Each number is 200 + 20 x the weight over its row's rms, rounded and kept within 0 to 999. Layers, rows and columns count from 0. The size before them is the row's rms in percent of the matrix's.

# layer 6 MLP up, 320x128, rms 0.143, rows 298-319, columns 0-127
107,210,210,226,209,184,187,227,204,211,183,195,207,197,199,197,232,173,206,186,190,200,223,239,218,196,228,191,221,176,222,190,164,215,227,191,210,188,188,180,200,176,207,215,235,200,206,220,208,168,239,185,201,212,184,200,234,198,209,209,226,203,224,216,179,205,226,215,196,211,169,172,162,196,175,195,194,188,216,200,214,165,190,184,178,200,207,198,213,172,160,215,215,176,215,192,159,250,189,176,198,221,171,219,198,192,166,191,216,170,175,194,204,180,182,187,187,187,230,211,172,170,225,232,180,183,175,219,232
106,236,196,198,220,182,197,189,205,225,187,195,186,211,215,175,199,201,220,191,191,181,193,196,191,180,199,187,195,191,179,170,176,214,211,203,199,188,190,195,191,152,174,241,190,188,208,198,182,224,191,199,161,221,193,210,180,164,163,178,200,221,237,154,205,192,206,189,214,197,212,197,203,255,182,183,228,205,167,183,217,193,197,198,187,195,158,189,190,199,210,228,209,186,221,217,237,193,167,216,193,183,200,207,177,182,201,199,223,195,202,206,197,170,195,185,214,203,204,144,176,176,199,256,204,163,229,172,203
104,164,217,164,191,214,179,217,202,191,222,179,179,212,195,164,196,219,170,186,191,149,236,236,196,198,195,205,196,204,200,224,220,207,181,209,172,187,180,183,174,183,228,172,198,206,155,215,211,216,185,205,217,189,206,197,235,169,207,198,216,192,216,192,164,196,196,186,176,226,188,221,200,211,208,238,214,154,179,232,222,208,201,203,221,213,215,196,222,201,208,188,169,198,208,199,209,235,154,204,212,188,182,210,201,196,187,224,216,202,167,161,210,165,210,236,206,220,198,234,206,194,176,203,203,212,224,201,206
093,198,218,190,188,227,228,225,234,205,177,205,188,189,217,224,215,189,172,231,171,182,226,213,216,201,182,176,202,166,204,181,201,182,195,168,202,168,241,200,183,200,179,193,170,196,194,229,182,234,201,217,206,211,213,203,219,215,193,216,227,176,193,192,166,259,214,188,203,192,188,182,231,221,207,166,208,204,216,235,206,210,210,203,214,181,195,175,210,195,254,219,182,206,171,197,194,174,182,191,217,202,242,209,249,187,196,203,157,204,191,204,189,182,180,205,218,213,209,183,185,172,216,174,219,195,190,191,187
087,203,213,194,200,204,214,221,201,191,180,163,211,205,202,195,175,201,222,211,213,218,178,190,189,191,179,214,193,221,160,186,188,197,199,194,224,172,201,203,199,228,211,250,208,205,126,174,207,191,220,206,210,169,194,172,194,202,196,173,189,166,187,201,220,231,219,226,221,148,213,176,215,212,213,219,191,209,236,196,185,195,190,226,162,212,202,213,183,162,204,181,199,178,211,194,215,200,184,205,197,189,167,213,179,220,190,241,222,191,215,202,186,173,178,237,206,199,212,218,183,192,226,208,225,198,221,180,239
088,217,197,197,232,203,225,194,205,158,209,201,199,228,234,152,215,189,176,164,204,228,239,196,227,198,216,194,191,210,210,195,197,176,208,245,188,182,177,173,193,189,224,189,178,192,177,230,184,176,237,223,188,234,204,192,221,213,246,183,209,221,197,207,206,200,206,185,225,221,229,213,201,213,212,241,205,192,173,226,199,196,205,224,213,170,191,178,169,197,197,224,228,212,186,223,212,207,207,192,221,229,164,197,234,201,172,212,208,198,209,209,187,225,204,191,200,208,230,213,206,193,206,245,177,212,224,214,216
090,179,200,193,226,183,198,202,200,202,198,225,200,187,168,236,207,171,180,178,200,184,176,205,195,217,191,188,204,199,196,226,187,208,195,179,188,205,210,194,201,243,192,218,174,191,175,217,166,201,195,203,211,188,191,187,165,203,198,221,195,217,205,238,207,203,167,221,253,185,223,219,227,185,223,207,189,226,197,219,205,201,196,215,208,206,165,218,190,217,193,218,212,205,207,209,171,198,166,224,212,174,180,197,207,217,207,229,233,179,230,234,187,214,164,232,217,238,178,219,223,233,178,246,202,173,228,224,164
097,179,181,178,193,191,211,199,227,202,155,197,201,215,190,198,210,168,211,209,210,166,231,194,200,201,239,209,204,206,184,209,247,190,201,234,176,182,178,171,190,231,192,196,207,196,185,161,188,212,196,190,240,219,217,204,219,194,195,191,186,200,186,206,220,176,203,181,205,200,175,181,144,192,203,173,216,160,168,214,209,236,171,193,211,213,197,185,156,215,177,212,212,210,191,213,216,208,235,184,182,223,211,228,207,200,160,191,186,204,194,181,167,215,187,181,162,167,184,190,182,171,216,197,181,188,215,185,201
101,206,198,164,200,147,186,224,215,218,218,199,194,200,203,229,211,186,167,197,205,217,218,189,213,210,181,229,150,209,174,232,182,217,175,184,183,173,200,165,173,230,184,217,180,212,164,212,247,224,163,191,197,212,190,208,194,192,197,169,181,204,197,208,186,214,205,186,192,183,242,223,191,192,190,218,195,206,210,163,172,216,207,191,223,189,207,183,219,161,220,231,190,191,218,217,218,186,179,170,200,215,181,167,200,192,202,231,187,200,197,187,181,208,222,197,215,204,224,172,211,186,163,174,187,175,199,188,211
091,217,219,202,212,237,172,238,194,202,178,223,192,194,202,145,195,163,203,186,188,156,200,208,242,218,199,203,190,215,203,200,187,193,173,201,210,221,192,199,214,200,223,184,197,221,227,238,236,184,186,211,223,176,187,215,165,214,250,210,200,233,191,171,190,197,224,182,202,227,192,176,216,204,203,185,189,173,200,178,209,200,170,184,190,212,192,236,180,198,229,195,221,178,197,222,222,215,200,193,172,209,156,175,209,191,218,229,212,164,180,207,230,210,212,205,191,212,158,174,203,197,203,218,198,200,192,195,178
101,183,194,175,187,253,179,174,221,222,222,196,234,194,192,204,225,215,225,165,198,160,176,208,212,210,218,234,198,204,172,215,203,186,190,203,193,224,172,212,217,229,211,239,207,180,190,228,205,206,199,239,235,178,188,191,200,205,230,245,227,216,184,199,235,228,204,205,182,203,190,185,200,191,171,169,200,212,194,220,226,167,195,203,219,223,203,201,221,210,221,160,204,193,208,212,212,223,198,197,201,209,211,193,217,208,188,215,203,200,180,210,195,170,175,237,224,238,225,204,226,163,213,204,195,193,174,209,227
104,200,219,182,175,181,190,198,191,214,167,213,179,228,205,182,214,191,146,256,155,204,164,206,183,199,181,175,216,215,197,184,192,189,220,185,174,199,199,179,250,225,156,231,180,189,206,175,187,197,219,208,188,204,201,206,189,189,181,212,191,221,181,216,195,201,169,204,243,206,219,148,209,170,198,210,233,225,206,199,200,214,212,198,221,187,221,212,234,195,221,157,180,215,209,205,213,190,183,222,212,194,202,225,202,204,192,210,205,208,199,182,181,185,201,201,197,244,185,213,219,190,187,207,198,214,243,200,186
097,193,173,168,212,175,215,230,210,210,228,224,205,175,174,167,203,165,196,194,180,190,206,220,208,216,187,210,181,223,194,222,209,206,207,189,167,205,204,205,222,193,216,235,191,213,210,250,195,184,178,222,232,209,215,194,200,212,221,195,182,214,202,210,155,212,251,200,191,200,177,212,190,204,208,208,200,227,168,250,198,185,186,220,190,207,209,208,236,202,214,185,230,159,174,215,210,194,187,202,194,174,237,213,159,191,223,231,205,230,211,210,230,190,169,177,181,188,196,196,198,206,185,176,221,211,197,236,198
108,235,213,216,188,174,195,181,186,161,224,189,183,172,238,215,213,188,217,175,194,188,199,183,194,194,189,172,216,158,223,183,206,202,188,191,217,191,171,195,241,179,195,209,207,213,204,184,200,196,226,174,227,196,216,208,208,187,216,212,169,217,176,226,160,207,198,221,190,211,227,194,209,216,217,206,200,162,234,184,216,228,221,236,219,181,198,214,228,238,216,213,197,201,198,214,215,198,230,192,237,219,205,203,231,190,178,228,209,208,212,217,185,222,215,220,178,239,182,199,185,186,212,168,218,199,178,245,228
099,187,177,211,198,197,217,190,179,184,168,201,186,190,217,219,207,196,210,164,183,198,212,197,192,220,188,177,244,183,228,202,191,186,183,216,208,151,207,216,235,196,207,204,197,231,241,201,186,189,242,168,224,238,206,192,188,165,214,180,172,176,202,219,181,182,186,195,159,188,224,167,199,177,201,213,195,217,225,200,203,203,177,208,187,190,176,175,208,193,207,206,225,192,187,212,234,227,212,202,211,196,215,192,191,157,177,204,181,214,202,223,236,208,233,223,209,170,197,196,190,231,201,205,168,175,164,228,175
105,211,175,205,216,202,201,213,203,243,235,188,204,174,232,195,184,191,188,223,241,169,182,192,232,185,215,181,217,212,189,203,222,211,194,131,222,174,236,207,208,246,220,211,219,223,204,204,171,196,203,219,175,187,193,169,228,177,204,160,199,175,189,198,183,223,214,237,199,215,217,188,220,226,220,189,185,226,206,136,208,184,195,200,200,171,199,218,218,200,202,213,179,184,218,197,195,217,193,232,211,197,205,228,212,212,192,182,225,169,223,199,206,212,208,203,207,224,189,193,175,190,223,206,219,206,208,197,203
105,161,187,197,196,169,168,247,215,183,231,204,211,167,174,198,211,192,202,187,208,178,215,215,186,230,180,197,179,189,181,227,203,235,220,195,171,229,183,217,189,214,205,223,208,185,190,232,206,204,185,208,215,169,224,214,203,211,197,185,213,203,199,214,174,196,195,197,212,178,243,210,195,219,208,213,237,201,184,180,211,219,181,232,170,156,178,187,174,175,180,193,208,196,212,198,190,145,187,211,190,197,199,209,203,209,199,210,190,182,210,155,203,204,210,136,202,178,222,205,178,174,190,213,224,183,206,178,174
101,204,207,217,194,162,179,237,208,192,185,217,186,181,201,186,171,212,204,189,185,208,198,174,164,199,222,215,245,237,191,171,213,247,176,196,213,242,250,219,181,188,204,224,188,181,255,184,175,186,186,182,171,167,201,187,220,174,188,208,188,205,210,219,221,195,190,198,178,169,199,189,227,219,230,189,206,219,203,200,177,203,208,199,218,202,184,190,206,222,199,208,185,177,205,180,189,182,244,222,223,220,210,179,236,187,237,218,186,184,199,210,212,201,210,217,176,217,205,201,188,210,175,188,205,229,194,229,208
123,182,180,186,194,195,232,207,196,230,191,186,213,205,190,231,189,221,216,212,200,213,181,249,211,187,166,160,186,197,206,207,204,191,161,181,204,183,213,177,204,150,211,214,204,216,227,175,209,156,233,213,207,209,188,209,218,238,189,208,201,242,193,178,214,203,230,206,199,201,205,171,214,219,225,212,198,194,196,231,175,216,197,178,187,201,212,168,218,189,196,207,203,211,223,189,214,190,187,196,158,159,149,201,181,159,198,200,201,189,194,174,215,214,232,166,214,208,191,177,195,198,208,198,174,204,214,194,158
097,218,219,200,206,210,172,195,222,181,185,197,193,205,216,207,181,185,188,207,217,190,221,190,231,221,203,178,207,215,225,185,191,195,235,195,165,213,198,213,229,178,221,202,207,196,194,213,185,228,225,177,171,185,200,208,202,184,212,205,207,182,203,191,200,199,208,161,187,222,187,188,190,194,209,213,171,194,179,175,222,189,159,227,171,222,176,207,190,172,181,194,231,207,208,208,166,168,205,201,227,194,234,193,178,222,198,223,161,199,208,173,171,202,248,257,169,204,221,216,163,205,182,183,243,201,185,193,158
094,186,161,221,194,204,184,220,208,197,158,202,214,222,187,199,210,206,203,170,203,198,192,209,203,147,228,197,208,206,200,172,230,192,202,193,230,189,251,166,165,206,175,186,185,212,232,174,172,239,183,174,174,205,197,168,153,210,194,198,180,199,163,215,186,207,209,202,212,195,209,211,169,203,236,203,224,178,200,142,169,198,189,187,215,211,180,208,219,191,186,221,228,181,227,227,196,203,179,201,183,195,191,214,222,227,209,183,211,189,224,199,217,184,240,196,186,221,185,191,190,179,192,212,198,199,192,188,205
095,163,185,195,199,192,234,197,180,235,199,202,217,166,236,233,192,210,191,202,197,199,177,192,197,222,194,207,194,241,227,222,182,217,179,182,200,192,228,199,200,186,185,205,206,193,211,208,232,226,197,238,228,207,208,233,232,185,240,235,205,197,214,191,202,210,228,188,214,155,192,191,191,216,240,173,181,161,171,190,224,219,187,189,172,201,242,207,193,177,188,209,205,197,200,226,197,178,183,198,228,171,200,166,206,223,209,216,182,209,220,218,207,198,216,181,236,201,231,185,205,215,227,169,198,212,221,206,174